{
  "num_hidden_layers": 8,
  "hidden_size": 192,
  "num_attention_heads": 2,
  "num_key_value_heads": 2,
  "head_dim": 96,
  "intermediate_size": 576,
  "vocab_size": 2048,
  "hidden_act": "swiglu",
  "norm": "rmsnorm",
  "norm_place": "pre",
  "norm_eps": 1e-05,
  "positions": "rope",
  "rope_theta": 69700.0,
  "rope_fraction": 1.0,
  "qk_norm": true,
  "attn_scale": 0.102,
  "bias": "none",
  "tie_word_embeddings": false,
  "parallel_block": false,
  "init": "uniform",
  "init_std_qkv": 0.0463,
  "init_std_o": 0.0575,
  "init_std_up": 0.0662,
  "init_std_down": 0.0662,
  "optimizer": "soap_variant",
  "learning_rate": 0.0112,
  "weight_decay": 0.0,
  "lr_head": 0.00945,
  "warmup_steps": 109,
  "schedule": "wsd",
  "decay_fraction": 1.0,
  "decay_shape": "linear",
  "final_lr_fraction": 0.0,
  "batch_tokens": 65536,
  "max_seq_len": 512,
  "doc_mask": true,
  "z_loss": 1e-05,
  "train_tokens": 199500000,
  "max_steps": 3045,
  "dataset": "wikipedia_en"
}
Each number is 128 + 32 x the weight over its row's rms, rounded and kept within 0 to 255. Layers, rows and columns count from 0. Numbers have three digits each. The size before them is the row's rms in percent of the matrix's.

# layer 5 MLP up, 576x192, rms 0.0661, rows 447-458, columns 0-191
097:117166151157161156145167054130147096102140197167156169078094159105123125096129080079072149200142072106111134145194167130124149090128193169193090144073126160107124129150178115080088151089140134137174108133106135139094120104115122119154093129074104095127132158121100106086124096128068066145096162171128150111182107142111134184127157113143090075063129126062171136130121155168119086106150115124126075111117143112158101131193125152127096144125186147102070158137101120152142148113158153093147052132119156116082111162114100122177135083105155129156164092122169126172155165144113154203
103:147170122171126134122173130084156131106145199187131165103143048145108093139088022134147129115118128162105140143135114183147121111162134047125160165151161139110185122106107201098141126102192168114099117149119175111130142177131111170123069132154163121115118153125086147096110124107117142202183106094113048147153158109127138144049142141141083088134099092103160108155138130105118095179167115090107166113187127086138162095071156073162168126116074136172158130106105132135102101168156175113109173153130101115190134116121141085117113154127123090135112100074103133126186085099126102148
098:161119151147243099060141093160094109111132125142092155135119162187127107087080081100132053139112133120151192111167071103137123148127113149092104131132089134102101146097150100157095168071130107120105084139126134131144102181075142160110186137166119198111142121145113126134157180105179171161162094107097159120165160086130127134130084077155111127101159134102118112118121135102073113195087089152101103093142101132154140158179136153117136082103153150117157107127198079147112157062099214073105108147110111149104102122134169177092148091143144116080152179107151150132155119144199122165
106:171103146106191146103120155102118094081142125138120053141073162077104135103148108148119107092158074135135162117163104135123082131111106090173088161140162135114102147129147221076129116127153126092082134159147085142157043133134113137137168118077138194092089082174104127165080157106130146130091133143079083137181142154165152099165137165170231131121209111127170064151094117149162127110107100170098089176190119122072096118100142119166200105160115156154067134119130163128134079131118131126140120138110104162167102134147119176134132180129087118090119163121139133136087135177143132148
098:118060151110117182137141145144122112135118086136150157103142153090097116135135131166154132119166109145122139163136178133119137146148122101178155083131127136184114100129123069080169136122138070090096134100143113102110080151155100156104179176104087175140111162108138168109093088146172151116112104104094119147102137159155136092126118179116145166147086103170049109153134144143125122104210076182177117111131150145051118119105128151181192099196085178200089081195132126093138133116143129085160155083096061153120220061079164148167164152094150107113114134128152127146101128105076101138
097:109145144119123136107164082046150047216159145089149143117128111068130114064136155089099130122137128162135120101081095088102094110140157161110094104107155151119171111157100084156112080121183098111137186110086152100117140156130159106080137064112166149155177123108113104161135064123091124120165139181156141121164105088164107134061134152101136166128160146029112166142136138165102116071180108165084078160085181152142135129200157115165173157144085116176131145117139109086094079126146100175090128111091117150101137097139186094127135137174143125131147134111143203130110122117131172120
096:115099133128143111149157163112127093113145165147122144143088161116078168115118169142172128151078124162132137183120123108086133108134114141103111070127157086172091144101116111197092109052105151108128108047176126099125148100095123110071179143108142098054158116117161095147133168095184123186122124141101152176195183151157134132090160128113130158132082170110139116120184155112139100166145093085090169138083155132138123067123150186084062162130144155097108142138159107163125163088214108149110124041146154116171120187158107167140127173092087153162123177152101112138143196148108162135
095:112207110122063026114103120151136133083108083144184177127144146111130156130142101142118130080111100129061080093123076174105112153170092129106087174098131144147117117100127081170111148192138121084125076142157093115127118143192085171119113164103138124098120134095097199140130145137106150102104082125125192139131123163065110140139143133092119106148136182106116134218106149165124130147138097125183143105100123162122120092094132132122123165052155120141149106110134110154076122176168164139045120159130068107102134105169189114133139144074103128129144091087126083125176084163164068143
098:172090161091153123143173103147119130121158140136154098125115059120170176142103162127171225113108121129161145155186177129098076175144178096111073116129083099115103100115116163122132108104087125109117171153142099085192122132163112150153089126161167200098179142169142149125129126092067096104101159107134131144149142134123153078077181089127107132103167134128137112125118098101114182175108106085082166116156140164106088082171133132158090112150113147161166103210185099123104139137142122201089146102075192152179180142074139154122162157123105179098183115143133144127156164132166081129
105:086123147102122162150082157140083109115162116129136135135147111113157054170110145087113096090121102128170102072179170193079133132089130172128136138090133101160059098098184155104103120137152104161148120081087119108148120096148080103093117187127224158176149139138136112092114155086135090088133116123154140146131121122136121141197135160190166127143118077132135110141159172108130147067122141180166106166117113144111154083110141095141110154103180116132073079123111109142203194083177095152126091124165107111121055143122160129122166146108094172089131130045157148062053136128141133126
097:125129117114111133095124169131095113111213171109157150103157061137149159155133170122134127063173135183151096108092145140157104181098142152173155152159126107081141126103072167131162177105142126144092150126146115164169111044121118087152071153133117099125118098146130143150103166089164135074108120094160163136088158115178126166044085170129154112079110157073110130110114173110132159091148185096119068083166089108144164102083132102101123129119147173107181190072138101152128218075087128175155131147102128115091122105171141082149166156117103145098172122137119105143142165073096161112
105:168136196115125103101101150142139112083087211104118108096119126145102131161173139143133136140137111192140152090148092098118171171179135108141148083155188115207120109096069066118127144107096111135079119086130173147162046091079144104130095134119150217083142183146162144094175110116129085132207139088090163165127148106140108099097094150110084149097124106154108034129133107141128125107146131050156139091094141130149132102177080148093114163154091136107107161134161139141131145130095149094137122135125155098127123156086133101088128138119198183083099109162091102119128141068073130137
# layer 5 MLP down (transposed), 576x192, rms 0.0662, rows 447-457, columns 0-191
104:134122104153145131158144080153140057138124100127071140073114152128092047143120157100146179110119144107090100157147100142148109174110140115169120117142116173104111122171091092081166161113113175158156146077152090075135109139096157133105103137092157131118138154159134088118103131134103171071105084113173149125130114197133110171155158166082188132120137166126105053102130148068148129139119175160184126154130141099131130136177126117134153171160141091142100187144059082128181245124125109116109096105108114166135105109154083101149097151128112187214133120138159104180114159143193071096
105:143130114079128138122101067087125102118064167177096124122157204092093112108084098138159139099188098118128083130132161135138077197059143111216118121152040047172119141128166113111110081090167160154154124120171158073139127157121099149112105109109090182123099207113140164128129114117126132119157145126121121127144099141109128102140146111143141152134127133135133033113211117101147097182194150069077139121095119107111187134120131111110110081131110225147112124132135169135163132162075155149128159140184150143099191109115150134131094109129122116113082166123094133131100129141121138106
097:119061083138133116146143096113163147162140167076055133159139136096121100132122131126162120146145155135120137124086119106173125148125102125140094173048171114124187176083101100110123082085085084094108074149102117173090151174094098173160127112121084215116065093153136138123102151105132152128077175106161203176115071110142126094147178102102161166071106096138106084089174108139087127144170080122125126119072108079148140145130123130126200098107131119124158086091147139173136150096087093101149108179091131121092108096168133096139098127144119125156073129122070117155142048161108119071
105:125103089211122118116100101124099143106173128122102180149059181067097116115140111135115128127141127098109103152157133190155080134125117153156132086171151121153186140153176142156109098109189126063137099124106094067140120126161103125176187196138070189115075146156140148195147100117109117126100097118177108138123091118135128108135128131139140114075067135105165170106145197090176134081161146150182066121157073087092114120089090121156181079115176156148110127146123206135156090114137123132116182114118086141105202117115121138115100144146129137136129101128091105103167157119199074103
101:184193120096145068138156132154121141150103085112064088120093125145120115102108070157093120100136162098135203164189134051102093098082112059083049129137110168220136171128201177216147153116103109184137110128166125077128092125112158135130081118145113082125151140119126118129129174109147186141171140110120108117140150169165135125109144122116102138117130081088122141090142105100134119129131148162113098124124097143158140149121128083170130152122156058077188138101084121130152132145089139141031117121086089168138149114162145128146125091153125101100198137151142171152147130122173089113
099:127111097093194126230169141195155061159103184096166168185154193154135092098146078068069106107116113152116108154145172136128107140126091093106152108160170108136137166094115152120106140106136148092092098105157098121114142111096155072148144154131149126110088122124138113175160169126115099126141175130133171145092150114131173152161104145102113105093155107126136090112085174080092134116057170112151206114202180179163160122128088155112129124121092119112093119127131114105171182127070157186080117111135127106164047138117128162086090076100121104122111140110118126116107176137148071160
096:098106107154115148128130200129132129172095155145159150083169144111110167130107115091071081040115113125139115111119116125144101164180145155107082154130098066115179140097161145093112050137128136096097172184101130145084161123159080093099148136142090110164158097147118114053158147164031142088112140148142173160080112136131154109121157170167142146178096113106072184135090124128136117128113079106114111124129145146190081118097152124085148140118100147085129152143089104109164060104092176120172094119170128153108113146128100139108155081110088168146146124076179077092130210162143081089
099:110131080105101202078146133156115119047205133070104139113123116070168096148182104144155158183216138091136126204126151118109163148080096101136183095122144154136133091181139130163098182126112157133110164118123088132110127111103123108147122110203106102090118147148112142127150230086113138092140129125141170157159159125138071113178195139148111091108148105144120137119122151139123151129124116173112071121100104160111097072051161182146126138084126189124126109136161161171110166172137140115148120111078146139137106146136107123115074141140110077131162206115105142149120118157083090080
099:157158116121139161151113140121105157107188120172111153112111093195150182147143098104093119098122110160125155098137109120113101159104117141094138101116148104152174127070159192047090099127039141085198188113149194174131083136103123132115124130071212143118147157082159100104134107139099096160182161156121129143121176095085141161096119101159128148145123132150141112189113073104081133142131109188088188125059156090084063143131117060151117137105195151151122129114124208120100108102166083134141083114131141128061089121107094141168120105145126099135093147145120134109156109097169104119
106:128180145210115070120117119107122129128133126145121108217147108096120146101083136111121193121146147169153164148099158149151131057165171142066125134147191121198112169049097105121133063108143064165093148082132057160084159167108143179084152141119096070136141146108154157111102143117163095149134108120170196143155111088166157156112084102093139116135148136115147140044147137093105087124113068095141156105153138170110147157127122115159105117140132152136152091137181154158184157073130108107108132104134133063161089090095098119090136074144140131122097119157161105092075175109098125142
097:071135218148111145109184169082125100080063048079103122083103177147159110121149060172134190130091119070153138138146095079110150122100146152164117113126127089122157118093084110106116100120162098162160172125116135124157140138139163148139152110084163154165066138108131103052113143157127121161112131081133074162076117131124122120128142135118115166120143129193106035138167084063132146187137107150165156105151162087112118156165160088110122091103153189113093162143148129126122106161165090138121143149153150113070125122120074104104099179169163093154172156077183126106115102172129110125
# layer 5 MLP gate, 576x192, rms 0.0663, rows 448-458, columns 0-191
099:128125167103118120121114112169091097163140073107135202117137083145073106118131197118116106084147186096180106108081142175134138118101151118145152127148124162097127122173084140178162084068105070061144080129123109119170051111103119155140129097175100111119137166171121080130070082101125151123159107115128194144104131116199066121104095107109112122153145147152103140140106146103072114116040125138124149113179113188131100108099150119120162134094136092174109091140113098111140079166101160120082119144091145090131126082195130195150161093136196146124187132166128092130097138093143150196
093:169181156102059134134142108147082120101125068152105098090100079139107149050132100107175137117110116194139142117114150150112106121075121108114123108099080087123145117098111139120129134106121132101112120130112105095199053121124179137120145143136137114155177196133069126128121134071098200169113142130137091198130117091074053085107105198160120154116153126133087195117152155116099111120122140087110133096127090165145094102119124088104036171128108130166175121105099116165077101140157143140132177076102098161121130108111186142137164182140043160135193143121161123135142091123148082125
106:153172116106119126143148108117177080092101131128117061115197100132155159149085133147099159130126212143187143129099167094144197125051185130153069104132148132174144126147171121152121189115058100127097121143175137159128120100106130150127082167173178120128149142078140100085130146144166180089182131109110182124084193091150101140096123108120098124129137135156100138129079165155067144137148119079144164126090184178178165131108119146088116153203172101172135087115090119125102200120116115142148129193200147118102111127135099110114175110112167083123079119121148138147153089096145142144
103:181122067193103097131080088141152169137134156107136082107077144106149154131091158168143154164170164118126153120162128100092127145132149103099126163164134168196166115189126125164106138122090106122115170202146098111097048098139134114102090138083092202151113106109106120129140095167140178059138187116110148170093154159140104097136170144149132112180113085087073182191105093080121116126131101135152137173125136112146075133073093115133129115125149109110215094089124116085128154165045128142137137071130121152120114037140139067122142091132141105112126126127092113143105132082087090125
096:172138121091081067082123145172104052130118145129108077140126104151169137120133162119103144138069076119112108078124096151123119149128138149066100113131119121155171142093124120159137162111155116168120148147164101131118154152088141183159114167124128114202139131133087160103096154194175114130120186108146100178132161069175090148140072113143079193118109145074177084177065095171148133132134102112111145148184106096172108165158128060092115166141154116151173157149134183175086156140144123145164125082078100143156070096124086172137123163127075150116150077078131081136112128097093093066
103:142115160127122113146089164094134087083130129145197134123058093063142115134114171113133131118157098123195125164126123110107151111192138166141126173149096159145088104122171137156105169084152117086173113132112134166091165148099146118124119107127192162195107163162142186142080179120137112147102136160086127155130104124098092141122116111111089119014104150154118133133092077142125177125136116175152088153131092144114086102132148160091201124196119164164145108155136095118131145194137154081075127175040192178142080107120142097141147120098194080118146148117137121127142142149125186186
094:108117157165186110158093130129049075157083132045168099157101101152109149131094106141153173165135101159071152095130164117118058181148154107099108126062111159120058103145212112122115116128139100163083125151127133113183117183132156137083094155138085089060151109115133111190166098121151133137096068198074157107116133095149171114097131106209156131151128110139076131147147105129136100177138145133099147122114098154112119120146164105135077140110185133137086121150169120120135112096144149107150110142100114118109168152133184119168125141124145185118165139111145110147190088097034169103
106:093098167157151132137094079145133111080077084113118133111175114096156123121178150115155084166154111085086068083156151089131154117136119084099188116077150120114172183115102060151229175111169107097104158136110103099100171168144143071155101111111112143146161100108127093175180183154114085112155176146092058112123095168122127134137154148143165148167108108137125165075131103129142091094081121139133134155128132137100102115152082089146110174153145091102122117109154160071162130081186123066122100210153135088162180121189148182095124132109103132140116107152126050145142108116137099125
104:119151152178140056133111096095090116133106121111133139155140165114126115123132128136097146157129165134144166157131094114124149083201139176092140139084169134152152160071150177078178142106144108137160132167118165124116201158147105111103149189060185127134129154139118146188075157115150206115156109158100127109150143129151152137139157109080144142146114090220132125091157128084130079095114155101130161111148100096177114145095057082108091058081170120105119082133117158133185193120196080154125160152097144093179153133095143143099140058126158123153140132092181075118162145178159099134
095:072150142139125129115152123090169105112119123138143144084074148152139118077119152173129102114149077092145134155105079190081188148110149174107113093131129160074124098106069156084145124149148140183119160140098060140128152070170158150129123128087159100134128126174144125120198169149161163069145142109123109124112150104172140083152159104163171142110144111199176070152179204042153118149156091140138135145146219097097120188141177159103191114148084137121129165135086120071101148194123140144124194130119142121126121105093075149132129163144131093149112148139109110166168068151127146143
103:168111194118110148124100124130089168118145149141163117094136159104196188117167129125068174096140099152124089127146100101070178155115123133132225077123141142200056137133121158056156112111152103123071096117144121128149124142122143100174149160117180182151140168154115094107142123182128064130168128127113115148079145145158094154083132163176118153085132121092128146164150138131081140138122080131117166100093142064110104124093141039190137099161090125118130098123162144148117152082140180074075182169109172140112176110130151121112171169155166112058154085133089130137104121099131154110